python train.py --n_layer=17 --d_model=384 --n_kv_head=12 --head_dim=32 --norm="layernorm" --norm_place="pre" --norm_eps=1e-06 --tie_embeddings=true --init="orth" --init_std_o=0.0 --lr=0.00111 --lr_mult_qkv=0.7 --lr_mult_o=3.0 --lr_mult_down=0.7 --beta1=0.93
Each number is 500 + 40 x the weight over its row's rms, rounded and kept within 0 to 999. Layers, rows and columns count from 0. Numbers have three digits each. The size before them is the row's rms in percent of the matrix's.

# o: layer 14 attention output (transposed), 384x384, rms 0.0784, rows 303-351, columns 64-127
# v: layer 14 attention value, 384x384, rms 0.0265, rows 304-351, columns 64-127
# q: layer 14 attention query, 384x384, rms 0.0333, rows 320-371, columns 64-127
# k: layer 14 attention key, 384x384, rms 0.0321, rows 320-370, columns 64-127
o303 102:489548490411538496522525506426524537586493590439508500555415486474514417476503536456461493490450463507493497542511471443448484417507427595540491549491485564522482528487464414583480458509444465
v304 102:484473558477453547497561497478497484530505424521473538495493443528527552477493551528504472476424448511497502485549552531477512420550480496538532398543506472444532576534455502510541499459567468
o304 102:553487426478500462534513516489511483538557541511522469525499427499480460438487530550446481489478452478519465520508465481459518444541475493465520518501475415496490485509468458529482418539564530
v305 102:490518586523446594499478479494456526503452532513445466523451467537495410537536467476592528586492519460460576505436475491489413475437471537578565477522478463476517492416452489551452413435510487
o305 103:474573476551535546546552466442436501546577446477557574468573534536460502537510466480557508528525472525448477448470526483537496525490480444467482535487514487566441537524453512520448509519486464
v306 096:503514534527488485482496467469475584476531498443526470499496526580454496466485503495495518499472453481483496444401418486481520488456379557508530460475533520552530511488511524539548517501518507
o306 104:506446492507552591494513568446450459545516558483431523539462501425510507497524543543462485559509531536471440454474504522506510496548423457540527521546525495527596535538464501452508475528482512
v307 101:469590546483512529555484475468497502523543528521545512559554503584515509531497476466557412504462489494531540483555480466501526527476470475579535545503413475492561462472478484492466469393433497
o307 101:492421510544506469472455498522475535499558528460460442518497555486545486498504507564527473474468551521482499494571574546455538518498445463408493509478524586571485550531494568575450530523525478
v308 104:524455480514465452577470544528504430453475567466523512438463508504497459500476438576514495554493491532477518546455504543494540529530502444508521470513500461463576520438496504513519479554546536
o308 100:472495519545516495421565463611575613439575481518461470568473542535496516470544451471512549480470514515481491541570528481408475514435431539499444492471525523520457450448463557542522404459479503
v309 099:490470545517518493495515545511475467469502453506550529509493461491501538466531520540545504529479453491505567413498560514486449491468529456547518456503485535527603543478553465498453472513485471
o309 100:434443501523516497486493430484461470477499514542483444494498502504528457481455405454483531544498498438501512492503541480483473493524482536430487482522522453498463521529517494582502541505470516
v310 100:509470487579495515481465485514461546551427516470482587480551503487576435473479453506502430453526466474492521530543460511474455488467533506513489535531509421462544536549528542429455512509506510
o310 099:548499499544507433544477466488523531439540469521553429517458437466499511492534476463517489573523497417523430469425537573486525511485492440510537514438473514420489577441454468494475491577489535
v311 100:503518514476531565512481513587496548477534507487497460481475501436483577520439480529479453466482528413511487457467569509441573506446499484493562474403547448452491455529497499558504503432499458
o311 100:490466464532458510430500533512468507471553556527542528511515442581466435530458517544510519520480527564516457565495456482473472491539468528497446548572513506511479564568503504495479409571444481
v312 094:556476514575476466541560490536512446519512501524487543542527493471545502472491441522462482534495580541523552503506573547522449542582516503489480472462470466447559587557458493550492517500517471
o312 094:512497454496463490495429585512507543400493403504482483463523436590502479579488482452533449456471542550554543519534546494515442469547542543560460528561500459423423502462470508482513487498501509
v313 100:542474539513563494547535420487463503424475493508465518532488464528436409457467566503527426470498543523469532425483515484512515514458490533512517448444537461475476469477542520534491554520584525
o313 102:473504452489487502505494473531530504520564509449483514526457446515461455536520481542523494608540466504486522460423519463548562421459516456522484514515491549470502485520512406479446456508475464
v314 103:496554528505498515429440496474539508476456547542501554465517524525500497500449447484456533490496482477502420516557457496485419496501520542448592512564495502516490511514449480531514496499498544
o314 104:462524551514523424463511475540509466490507511502468473463505532513501527497505528559519485493467514510524514472446508541485561514542442527545527536482438516585572476476455566504455383514562569
v315 094:403503530548497459501495461516481450527420516559487482539572497533452518502495499558524527487554485480481472506512491517501443516493485540457486502419461537502444472497538455502507459445572506
o315 106:522452450503488488528539492497539506546506464493510476471491532460491470437463528537548499542476436549511447537487534534472495542479396568461505476522474491546551476508530483490508499512545514
v316 096:463534503504475496514522528467523514494461491432457464440485490453508518505491537598473515464436518530554581498437432568495547464436571476503586439503587548486513525466488483572461550560388510
o316 099:513521475564507485469476403389453509486491562453508564462451489602524515504526506489482528489528508529429487490512459490440519486475517455432518522438474473509542485486465547473567534421513523
v317 091:578507469491574485520499491471480472528533463525544486532527508531519487546476553445588509563419562531437482516510560473536505480466596552515514483453498402522543505523501541426505473471450439
o317 099:521535554493427468494522596506545477486407520543528518470444543463494531571447518455477456537509483581445524532438395508642499488514509552449457494521593501493473574420488515494442535524525469
v318 097:449455566482471489542522480514519501485491582488532529557477517481546521522496480411446500559500432502588492463459466485506499423537474542588515545540526521508494596521478488661512446478501505
o318 097:445513407476487482483477462523513457516580421493513592497481554537496539543462553520505491484538475493427538496396522482479467503509469476433487521602551510481480519529444550423459526509534481
v319 099:472513545491487540473467469442496512493448489536525534546457570493488389494499532467516511551475486497519544470382592492473488521558571482489550519470473528523467566444574521471460515523477527
o319 097:554496535490560502452460546514467455482483499570537528562457458511451491533546573471514519515559481457477455477513531520528543487479475438505505533545515598522474516519456465469508471435547482
q320 103:557553479552537429516520497525490536614475528465473505450517416471469541462496521505525509474441476587508528496509454526584504510482456525520521545531518429482527473480414489562484494520522491
k320 102:535530493518497481542546489530511490531525471498495507463517492541496466515527501500439483487472526550486538480480502517529479520473489574499502470529538509535525544500514399470500465446539541
q321 104:497577482545417465485461443490391523440514526490614544399498455487470474582538409534481508503535472503477514561515559522477546521460459566518415478556446468553506497490496508489422501486557548
k321 105:541474477472500536423490425507484613553522503474461546417514469509424488525425422499423538544576536508494523502580531386446518507473546493412506537494485383492567425524512529549496453456492545
q322 101:473476504498507487458511458504558515474528580463511439426443493501493505493540479573474436540512487488532428459515482446492524535458489594501478515503478538461516518479535600539458421465487566
k322 101:450575496501566442483438427546526578440502547500517459515420508475435502446481493534554533491549430490521483508505521459520496567434560420442440432519499496569504442576558541462447535463483548
q323 101:422530542501544565589562500515455560451407536555502496518518456526509500481495502513444558473456522535481473466590489462435462442532539468493473573540510436431466497498520474478489541560479563
k323 100:484512504504434484581526510432538560471502466506520503507508461498467540542535533518529476493470487533453493470581481484478499520545479493485467542561544432445504476478508520553523563465480473
q324 099:443503489510545484531557458498508516455533522502567564516496487526453540562558515514392477574464480474452471533511518492470533492457526546535476482416453505486434511452470535459522469543557514
k324 102:457464492550510471503522509508489529504522498535508525582481576477435494518478504511497472504539471556423447526500546539493535488547526491530455483415480507544473517460449565464493548463533490
q325 101:488479509560493485498577518513508456479516451512519502494440466592480497526432469564513437490540483524472520505534523546474555608489478503541470508519513526552552522537498482550481534512532528
k325 107:505426490550531492521549529531532534542423564465480487494506517497459500500443493494500482479507572494468538519528527446442489539447520521459460516532434494536556484547492419470475529552480606
q326 109:549523422544470510439508520435473513532519586404531451424486512517445450505574532501443565541551472511528502515456461516439581465531426550571465493466489525525519447504532568483503555496518470
k326 108:544482469563482494487536556499507434548519487453472485483483527497452454488486465550401497451592513474538460490560440486445519426480422525517489489401463525516507520493577438530450490473491508
q327 101:465550457530525489509499497468553514504427460539494463523489516623475513481508515502430447423528449511508463510431501498500513519561438489550448454600504511518518532472454468513502471474579497
k327 102:486526390571571567536541554495523534500515506401453499499499516589460512477429494427420518503533424498510494521539489476547515531514520471593506462526486543425505496481507505463443538523549552
q328 098:500500484548493567552496489507558572484499477510473471468440488564426506431489505472522501569489424498495420495468475525569510434476471516534499531413440560547500477478492526497560510468531514
k328 089:508515498501502498423525450503498463468482492485478459413493480527462479505407453521554476452445480529502440506491467488458511506474377526556507529518492542498483478486495581472548400517494511
q329 098:434514509506436599514543448528499490450512510462518544547502504545549498559632503462466567549476522516525482499518491541554506574490506486434542539581507444534511509544494482547448470496496562
k329 101:439506562493503453493488458484477464485427516510508552495412497506486450579500577493564490577504526427489499522500429572512465556547494513473540531518554521483558576498537519519504455582524472
q330 102:501455467484568545451534493486521491561493561563427514478460481515428492430479559444581513447445473453493490446491402485452503529483492507518476504472516511534446464551471525504459446503525428
k330 111:547484528481509523471524465474572491502474636547421481543507468508475530487564498482539490545490546433497508443571441445513427533490472533485507529461506489466497539424425431493506448522513462
q331 100:444548495541381458494478515470573550486480450477566514465501529474488482521495520512534418470564461522522492522448493510423565520508471459559435477556511530484524474549477507579506475477509491
k331 094:432508473533435483427518559460458547519457499450513539477479527466556484507488469468491511457553447585510466590447566444460518457480539494527521479485539509504508445504482560488562442494494530
q332 102:463490465566463508496489469486492453457542541487501565523472412469462459494574501445558464467499543512451484491522480518481426458533521517472485440604421481546502518471496411452426498478514538
k332 114:471449493505522511473567377513461441410579496507505456486452439505544487547493524510554417450482504589537471556514507511490482468457549455496432576553457476515499486508527465571472445493478475
q333 106:508564524533566582510423480540456453508554509484555451487574544523497519483486491513494494539487464532480546555478514480504573473511451502495529498484460509470519537483524472510455547392442580
k333 104:498467513615477510496463530511455513454520476441488457459525513509490471536575450522562486497517486519475517562490454468508473486468465436512529473538523509507507439375486530569485474500466523
q334 098:480485449501500494508511540529522514525525448469475508453476480498481521462502470445547476504533548554476454490474537547503564463480520475485521542445486525471556538452479535439527495501528516
k334 105:478492507452507485436518539448458498444471460472496461484538517405513506529485440430464531527484531605478433491489562577509567486491524519499509536538483560426562535489515550468540508526513463
q335 102:535509502423525468534545527448498466568408592537457466516499474501464515512532513538504505570493550468457529469519494520542517429558526495478494455523474538503472515484518519459510519490529520
k335 106:472509491515431513536490514512464432478501584442437422464410543511491547512559456586443512510501502523420501466502545522567527434446594457519532491510517509519413500479575537532568498473531503
q336 098:472516468499441453523553575502508412497505484585563516508600525454462551573545494498539483486422472496475483560483475442515549552478442481504507491490455501546464516448502458493473498439493522
k336 097:499534442501496468549606495581498528461521522577537474527599461433459480541496526536514446502493505510526523601438517503495485478466469533528459496474550382480453478520455442450530533494468470
q337 095:551537470438510532522514460415474521520501518509482529492460426407512466456426553446482539489504496505492514424558548478471467469531479429516619552500529548459512465570525513412426539525463529
k337 099:594527509393538531475492475530424546520491470580518548525461509504581477445468575438519496468517482531477489492555479504441500468481431470596539541463510555476507480491432555512441486523526542
q338 103:458512555499512469603486540525512506521449500507544423473556453616474415482560477530568634498485444468556526444461494561437481476479541487444457433467485478506522548453538488489486486560557507
k338 097:476479548555546445456548462523521502504447528477452500496542474614460516489499484477566528465500488449491460492504531485534483513468574429548504494567558488501543466451430564462584587494526514
q339 109:388519514531498493470487472566492557527520489436477546521536569458481525553538471459471498446518502442552470510492527528546502433510432583440611544546512468496543487449506516460526487540456486
k339 102:412512513533481527383405485481478511566481478542476561492474559482554529609529573524484455493507473442479504542448511515555479502520458560531523458513577510483492543439484578540516493523541462
q340 106:522489456471532442492512538515491491517547513535487490501564507541484560466414501499420543443552564500529505452420535511489519569557533479476459465496518470468463523513443568454506471438541436
k340 104:454530538504531546539461516482457531448566500573442481398578501487479536448491475457485540464519516390438558544504529508484545521529555580479493473557476517535458497521480513483473464449532547
q341 105:433413569525491563561500523472503538555553518505490515478432465515562501459422486563482519444535500472507573481419458470473449488524533483494457476541533528430518494529524493454536439486417491
k341 102:500448512597467472556502478556560521531512513510462554470467461460507444477439462569430525487565422500552485464538482483522439519537445516535471498468489503462534441475511451509499534526484562
q342 102:456507488442488567523517499493465499459488509465482508437583461519549520482477502476514436501517494443619592511560512512469499468453517502486516503493518538437500490488465522521496428523480520
k342 103:454553466461504532595498467508493584432437497491518465489526434516524507467589531433489516549550518487494513473546577473532469478462575510529495479450493479524463451528421468515493528496485484
q343 097:501589532503462523479499536507494507495505492524478525471455496452485505520494505473534475522555606493453526478531556537457501553535511573462498460534500444506437456453543531555492514493595446
k343 097:515558502451582566479565487497433527495498510502494525499474491482448502430550485450532467505528521476466582497525508489483489530460508482444530483544508527580433528554582510451556493510481440
q344 105:460474500533543547526523525497497502529530549509542482558522471534482505469495528523502493501508471519439471592458507527477553502483468460456513492426485477514519538544528557550468445466502442
k344 110:511484551506544536531506510530496518538582510493469559538530544470464526448574525491515475501450503457483480610440531473490571560507469489478500489495432493495473451515401510527495477476474520
q345 101:463556467563455496468457466511504567477511490476505528492412501576559539462550446491483520512438512512519522502652503485487522510445473482516515544472503494444532493552500461480506507547471473
k345 101:521471443505502527464504396502442511461540480484564498468451536519531559472469482470455560539454545588504467440578445514514509520515498499543511544469483536482522545494473498434493434556575470
q346 102:481509543515456503548535531448454441492484540600474504531554445520508447496538514540518515568503546447523526566404472545425606506488529454441519563560572558464440508514514521519552476521508523
k346 098:495592529483522505566486509505501423440508520479540455544490519517532502491501443557519507543532533488503514527526503579510485478574514489503528510501526541515476476535520449527510450491463488
q347 105:534532510527531540547496489520501498513540538453547366517484467528480483560495459564533503476482497448527499457509557578489466464542468473575486474531520521561505470497495566535472491537529555
k347 104:470499510536561541518488500518531609520467499461513461472439501490500494537503414539540467510461439466471530484531457576503493497483536427514539470490565451583467463531511575496456456508551513
q348 103:532470524533497430509457532522452545567519362565486616467475563507512531452459491525478535548512505499566533515458507485478509532486506409486485544568518410538514465529463464466545522475527463
k348 104:479493546503483452496424502516450451486572459507527523504523480444491517543470500543553521443516550510532446519502517540443500528479510528439517510555499463478535518467491482484541462530540577
q349 097:529528491463520492577431561535443468523464474530476486553409522472471488511480409468520488469470535503456515504529477471461530494517529523519469533543528459471527507563499495499476546463595497
k349 103:539481531507499544481486553479397434538549408478529479539455415472498532562508533486495445591499505388493506494525514456536519485499496543424479534559483520477498529494474448540458466518532528
q350 098:487570467506540586483499489524427540516501482473453489454536535532445551461491552518473562464445553449573515515418512449496541492456530525470553496496470478502477454558502496527521482542542527
k350 102:487559483514542495493485490497440519456503457533466556531525507546466517461564493444446549516522538405533524541513494569470545508512536512504555531456357497541455484511473498473516526517526457
q351 105:459520575509518509463494511524511482506479517488486557491503496499538446471475556520371525530506508447496507472525473535540456567504563469402469481544519497508570500608513479539509521461487562
k351 103:491499539534486522494478574500543551563541546465481520522492468469565461525544560512437585635541485507496475535493506493555554501500478512467510565479486467527595507582554492502531530539493560
v320 094:543489431531579445531529464549490559444387570493490482555564532445491501503518472491492487447537521514508498469463533477519477513459468410487542553498451471572483549576501469394581529482525545
o320 099:525510409468494533443519552467485471506537447549542506547539510543495519506503532512497476525424504504420519457475463494464523481515524560533485493465555534535532503518498518598460469506498532
v321 094:478532457473511526502548529480500463455481438441568571514530508485440465532459509468506535485546519551594522437540541553502574450542527548505363479504541540524484574534512507544506520467551573
o321 099:477471536462477487509489459509529487507565545570506424441490468476514475442495486564557475575485529452502417564508574521525443569491405500430520516487537506486494456478551512519517481547496448
v322 099:518497506470471512528494483555523507533477496581490473491572476501505465510522561469559570486533498531557578448560465535506460458496509505535531435461490530572484508461476552506502482484552546
o322 092:539558494503507523490465501449458502524492530401469482530457501488528571520491460469466454527513520486502470516507476482498498524553507506453451546556502496482499479544497550506528499544506546
v323 097:451508416495484557483419521518487480540469519498455475538427511504508460508522515470484411487583569561543554502509481456493527502474445446490472539471531545517475473478516444497487450545519507
o323 088:528548584497532483537558482509520580483582495534489531519523531525494453560489519514505556524453544449427491479500562469502454484496539516516464466550451453538543539495437541449443526489520489
v324 099:513469472526487572500524500461472485542470517553531506564553511576503492458532502538471505522541548462483410517494470537508496589529480439465502543547529476497560549474505464458517496463549526
o324 099:476534553470468398488418508518595565461439474504462413489432521449495522537476527433501476516497487504461601479558545514468508484467488522487507524464521487530474520476542604538463448532440530
v325 100:527573505482488455465521496446486469492423498488531478474505557589481534499415537517563537489518480510437483460488455478488488438526468481485554391455508488452503539448488523602528474528488514
o325 105:464448468528488506521455510559495448466568512562494467511519446492520465493507447525465479530513466487555533579521483564466486532464543558584496562584516556498599471504495412476456531476383493
v326 098:522500451548518517524554488465533530514470535482558492565523457453431448448512479472451502534519479518546542545492536489522478543508502462478497553478504450538441510483521505491449427509418496
o326 096:464505559483452444484438493530457462491479427481500457508510492525504585476433586575558427494504605460482548490525480555498502555474494557490494531528506549501629522509482522500533510507524481
v327 099:480519603477509503512433527474507564528552529488486505574510493531509512541461518484504535490461590534404522529520519543480493509491518498469406502549592523551530430507508456543470495433577447
o327 099:477507593487461470515538487549485417444505490583531366565481546509547500503576450553483526505543475468489431515474484477483419517435540448543561534499487483439479539455507614558489524580542512
v328 096:496455540548437544478538489528496498466495487533562553563474460537465461479519466485491508526473538493504550552465549491478485608472470557489519475453515509473453572501482468484494508525454469
o328 100:578500434477450526571440496549502548489486502472528463478488541432484547505527476537562441408487438465475460417554504527519398394465527514522464508559492478511589483614497547464503437472516562
v329 097:445500508473490453486469543453473480491528527463534565463454492568551513485539515483527551429535566511511487531508464534511501536466490504522513534543519516505416479535472504499554522425568461
o329 098:558438564547491511567479498461512482484467490486507415457577500532468518414463455507458441535437492541488508505513545482513503472540548477471505468610503509451502517437476481545505530570457529
v330 095:530508477455553504541545516527520434475511550522553474456510534487476581416418451463436440503412522526521469521489449488549542559471527464502440547516525543500448519494458552486477425489525541
o330 103:472526522566485542457537486460399528515487517496456515496520475426531461614574536468525473488564497505508508535522506461455463465541427494556590504446502490505520508465503438489461515506462539
v331 090:537530578534489492492488517536487535455517494487526516547504439416467488529453521540496505516505520512514437509518471474489626480512506468411462499520525476505448527515510506449518513473468482
o331 095:535493532495521479563514421505521484514441526587489500503520505531470435521506529400549475512572512516453490507496471494518519548484508536627544542468522503515568402579459521452516451496484514
v332 098:485491518544538452544473436479530478498549477467566505474457420506475495484545477490565470541489472508530505470522471501402512524567503489435497424497482465553461541501528501458533535471484509
o332 096:571451485447506512459505445476514554595467509552457539495552408505565491483466462498425468421514492524476487474478476470607447484588427533555496523492499551529574486489491458491481433481486484
v333 097:475493423490531498539528506484439472565468490537508510475487437523510561478453522492524502556475515552422483567511488475463502517491496480550486479416464443504503490513471480437504433477453510
o333 096:529461505527471521460492516530504478485490554488476578529509560491509524496528459497479453433487420451600535452470529509535466528493493543538495496535555548470511522505532513528457577512468570
v334 093:498471449534552486493537482484546484506474487485480482463512486441545466571469448474504492490516543482451496541487494543508566443524548481495477555491594528503495494499487525484498510485506460
o334 100:447543522488486511505419513533398497472478457529477566530513555496501463537502506515543479488539439484478498447484527489457463556489462517489543405537461497480513480510605431529584473478505552
v335 102:479522489518538492454479405516465526452413456436479488520512441524534481501507504502459485496515511495594471535580486492513425495534490419554445594535519522478524462494492531498508548490478473
o335 095:545495516529481482593506509544516466545549529516455484512477492521469528498473535458491519506531503510459552458403485470515508486517557607430545460390414487552432547537513452515388471476505549
v336 099:570409484450481502451548529557487510541510503567510512454572459466491436479497506488487479445538501512449472544479521532469478513515519429524547494539500517500472435481512470444567571512559528
o336 103:500518572452542513559463436490484462415496459404482500575508494545517489517501485498519504516509475503512546474524458484523576421464476579466495465466582566526548458533494552553511474450475494
v337 093:488469483465463470503418534500492520425533477460531513470510477530460622508467462515496502506569488470566430503456526539490575518545526530473514470584545520431516458563479474445585558559556482
o337 101:476610487416502455444511425532527456582539429482499388479526545462485472496518601477435514477508512465447540478484535472501490499440471538488485555441488434538452531433497531492476474478498479
v338 096:471432393497522442472546543530432581490492545470492525449483488562460561497501511538465490566568525500440596516548465595550561526391506436435462547512541512494510589470538520504516539522504527
o338 100:546551495485520572533435508503528410542454483461527491503509565503538478409416475490476509438450455492518560495485517457513486480560528515485547490524429444454469453501439522436462482469462524
v339 094:455480475429495537536509538448458444447539601476533539466526493517527483528455548485563484506499492500537489390432530547472478526443539474536524474519520501463493492488540528553462510460505593
o339 097:437533493469432523431442490531532615528535498461431465510525445481512551515583545428447498524537501510427470487565443494483603517595511379468506466548490472478544511497493516498507482564544504
v340 095:514430478459479474509479536508505535578530554469443464515543521529566608546470521550557475450487509547531496422523512514457502469548530471468490453498485451501520578499481529471515509445524502
o340 103:504555491532535543545483454444483478498411519433499573519516502556458499473516476509465510553514489467446575532466483468447505476451531559499517492503469545527547480514485502564468561546525504
v341 091:541499565574498515424493494496463468458519469550516509473488581476510532465544545580391514450558504510505451578454538542532503474509465480514441497470544483514422526592461518528527521488454541
o341 095:427505481431516472481608528498406581481502510506491512460533455466492510485481514496548479549518475555491485428549428519551570588465506518475533548543478510542538516475588517556425481503520448
v342 097:439450558534487490542485479541529506494527553481553495521447482535472547488524517399520519493527568473524481473517596520505586492413507521531547527493538498544535365503456467485548535550548518
o342 098:518585437514494514483529497394527458563533436509482491470512510569486461524511459489473521475571508438508500460520483476487440491531531485537519464517487537455540528440516598513477472444472401
v343 097:496487523495556503484456523545487502502559566498469557594497549525500542544423491492525453454517504471615526457454480449542527467547475495520538512548506514527483449477467448500549557464497546
o343 101:420562476480502497506565527506567506420459488539542495409583491504513466487459481509484474503529499520469568541524483511512531510525466531491512451541538446501510506515566574531535551504530384
v344 096:513549442519440476497492476545481464456530500492525492534565534417577497465500563523494470523525507506504462521510522499463530514536484490498429537468478454490455489508412526474487471539480400
o344 094:546459585441480564514552468513519518540535490458608517511451446505452499483499495492529514518545533454457498496425529507485497462495505517485485451532548512545561474440541480504488483488528481
v345 100:480517551543509537502497486509478531482534463444495520427470436415573434478548480466436471532479538454498526552553488517508508480530448514485569454475520531507518447441525495484536511502446503
o345 099:520448453446455461457485417501493484511490567517477486527524534576424521457464511552534482477514449508550532416429482540552470542491451503509481516513405472533481516544473551448487404494542513
v346 097:522502535454425526495506522503448524554478530510464419564543530548478561490478550564453501511532497491420458492469472553512493495473439487519497466441486545531528533511509431417502509408491475
o346 094:515551471465547501494441497500583493414565495569552536498447489510557447440505430448509497496451529494553496515509497461456498481501493518492531469531495467482462488450495493560485477571510519
v347 095:548481473541558483561498430541561513456421533500559474547546510365458448505501532525504518534531446435455482541511482492491414485482558473553531442536484388505551447499464496571497466543488520
o347 098:497457526389413535450547548429520491515503497507494520513495456550497507557475483481584484465438525620519497480512559532512548446458474522537493466457486568479386516506467436518524439505535478
v348 098:487506521459432518554545480521509464514487484521504543517491566471486406470514481583506532406522474472491515458510532481510468522474533444507438500515530476426491568457510528513551505485499545
o348 090:458525535523477461460504523488614572473470569483518489507477494524550523514519511469454489532461536505512521509491498588424517526540510532482512443493514491534496501545524511454477540539476566
v349 104:509495538530544494493447503530449493440496427492521523523532486527535464475448519436490514492567492465501397508472517525435602482495527516488474499579494422495485516499513441503469552435510469
o349 088:491543434441494478522503522432592470493460515468434521463463527507537544525516500582541508513473485553537510525480473474516483496478441407474562479469505539493473449512477474594514484521553545
v350 094:461552405472536482496480495495447485490534485519529531518463561472485441490466514587520507471406413506456479542548562552515447529525504485541502488538444486526566421523486497465446424492498502
o350 090:493475516466461512514534490475512490550513507495532468457496442527484578462481556548499555475527601545503492443477460509380551549522499514453445542553559515450432561544527570474486544477540476
v351 096:504543511449461519523421515478474561536549583479526507483458489531513453515539536479483516490525450444455545524543499542468518497496592468544481480508494465559513535480489516578491459475505598
o351 096:515470506527466479481524493553548477503390513510470459574535525475493445513478534561434452494462539555446464486519469487592443506458435473514475553440583454499486475511505580444505532522493466
q352 090:450465456490524573488457534539511483562410440535483531538501478491466583415520430495480522504455503513475487510505552522525445551634530512571520502472463527498528499503508491422414463534492577
k352 091:502518441567536538445541427476474507495537575425513539481523526533439577434563528548537463438427552477423486519423511425496535507502517573466499535511548491445541543477563523480525467497482513
q353 091:523525512467435482481496493505494542490509510534515515508468463554559510528532500483540453568449471562466529471503472446541471492539486503514517527501544537591452542402495525490537453482511500
k353 089:518520528518477506494539445504486549522606524583481496449480504516496498516479603507482519487440475459516511502504493427497455472493528428407468537483560543543432542536505548442566400493431487
q354 088:500432489475535518472469547423455494493517457491473540410487574502443534436529468505491442515491458420486509458514489513557505528487463514457507483579475494563526507413450479498518495466553470
k354 094:526494506479572519420523553474601530510507510471527459460515499480500535529513481565505419491482425463516504495487471527491373519534489481468461538491492498481461579479420485458508481416445496
q355 096:510525522512465570511514510498451536433483533468582487391532480541522439552476493519461588499492563515487520458585459564469513460483487512533491524448477557512550496490562479504473483489534531
k355 096:454460528457481578570575433492458489468449507496543423486548569475476489522466431562485556487457456478452477455607491458504458478496451460505430538460391492480519460552490520535510458539569514
q356 098:512496495479545505488499507518537509512458476431461481450513559458512505374487533466537477486516545542538511482477447549496450459479472485509515524490542498558557482514513515502481553481463454
k356 108:463519507514498504459498537491529466539477523463456489450522528496554441409489529452468518448423496476552440487519558540533484501504492469527511472524530518463517530493485460517466482499473461
q357 093:485544469489548561376438493468497464501527389447506473475572510508466434482463494521503524567463478546488568505477488542398593488521517516495544506457449438488480532532518501466480513421564501
k357 101:539456486514475486490517548481516531513461474546456440523545548524539536524483498540512528486486441532483502525537559522512532472482468476493451548542483438494464519505575464525503478452567466
q358 101:530531466476483523488530577537459516552514465540489592532471420563489494533536537492520505532518436443585492556494496521475552460489549421475499498523521542511529456386492520504487490512472512
k358 105:544480476480481529504507555531488659523492482501544513448501432496490502522501482489486526548463458508511480486513459488499505475545560452495463498492519443505492465438484510498531468480519537
q359 094:488544571501455489494509445526479502405448492454518485484503448479494497543495547514454423456548556491546436530485524492468494506502432474532451444510471475556495609481377562488481416490481494
k359 098:507569527441466483512481538508543547420497512414486479506540475453557463494563547477469462506486486470526507596473473485477465540531483494505461497445423481556450511496422544473463575505512548
q360 100:518576469507486544494491479469463521489519444552461599466417469495478465489487509511424492495514515523525530522501458519468467605540529540500541470509533490520481461512452511483505476481437444
k360 096:492530490489447528468494432537589582448436446498488483576502479528461459506446532519434504504463463482540502435441508508535461538491458545424483450425503505478462511543537436505536470465495421
q361 099:546586528510512434501525539532492585511542469517532600511557434515558523519488536446543542539430498500556493525582517494512501510482460468545474489462514518455502446519532481508535448514473472
k361 104:540574494482473545511513501517449511472486501426567512496475455542506534485543527483475500492467482539497538532486557498420626435469558470466545497474485514468530426475523471498494545521503479
q362 095:477472459503531530445444549469486509478496499640545494481457497552494458531420488515503461467477517437541473518528495540488524460545504522470498515466461370418528430537485480513461556535512510
k362 090:431515494424486525518472595490587498530484457519489482456499425515502429542455525509490496518453483493535506524534457550469468474515537539438444536454463487446523436497469510518501593505483529
q363 101:492535480490543505448558469461468474525574504483574473469498525437471527534466578522445509445473513496480428544484510492542570552581474518577433475492447476506476505465545547516486423400556395
k363 099:577534522566484481465547522461515459515514523481422475450496486475514500435519487494470505523527494477487539511525511468521524553466488505498476450497436517515489436519557469491559504443515475
q364 094:528504537442485556489481472471443517491495549452519504443469443537527454525642575555521487548554462475498500548525477510498420493428526519507464543508507515526462507462468475439496528537501485
k364 099:498514469475551519494444576482511616506469510457471470461494525447614527545512519486543494511521521423467469475540524475520486537516546461549417487476568583452474475431475516450504450483447480
q365 097:480492505497488526520490553467509483516496460548498507473443504550467450509578475516400533442545451520479461499551495541482529554575444467517465490475466537474528433448454503429486512512477483
k365 100:555522571528484566534529532452478486491516489520499515579487560482423474516504482491419435415478466561501473447561444533503511497510464504489515446523591492475535464564458464517540602580502446
q366 099:568488502486540457554495477601499556604547427506478551435525431455529549509492528436535506455485547484506495481484469502542544500502595501483538483541505469501493521493480488423565509535467518
k366 105:507465485558482497476495509545396512479544488460550525484507488481477483486486511527509506456525481468458461497512587533464538490537533504430494532480503471503499483475495498450476492452464482
q367 102:461534534508523478456523512436527534493458518497476564467423461548473526466528543507514512586405424459580528535510491604434446493550439420632512544539504519577505410482468431531509512520531495
k367 097:467463520500538463506482426469536521517495511475516522469513491483533513555536521453441521550491496420521436459503463500457480515490502379539492457486520438590475462491448481491531511496462518
q368 098:503502527507390430450524475469520552503547474487452511507435464568495536479454528481486501481492570470554514502501470522452481468512667467569510408601543475477534489469541504479545539454472545
k368 098:525475544523469435453499459507442526542547496570446557482513544538454533510472477541521508481508542472497515455462499497495532498540570496486436507561503536455490487475519520518460451418500523
q369 089:547539527518497524534463509520555560445467448521550481496552485537516544516481502535473449505562565551553459499446549540492539568402512514463577415509440499423524499476479511490530526552544506
k369 079:543472530485532546466485440473441524456510558476560520442486441508446522475540497551496526504448500547522498502466473504425517521447625494489559500510594487476498476517568532503539437554506488
q370 094:463473572470491499515494494546472545559471522522546571529500540602441459499517517544455507534448501474459493453499506422538549520463454500448462588566458520535525509505452498481453458450450436
k370 099:450509504479500489499486507538565492558539519576464551534436532531420529514559556540454554575502498477484450414498386443547569530451434526459510548520502488502473553438476456427483427503538523
q371 093:472493472520503569503517406504474475509561468513454522478517362473435490494495519455611513517510440578460532507548512514529544497552561535448538493553523479555519528479509454474506572546540492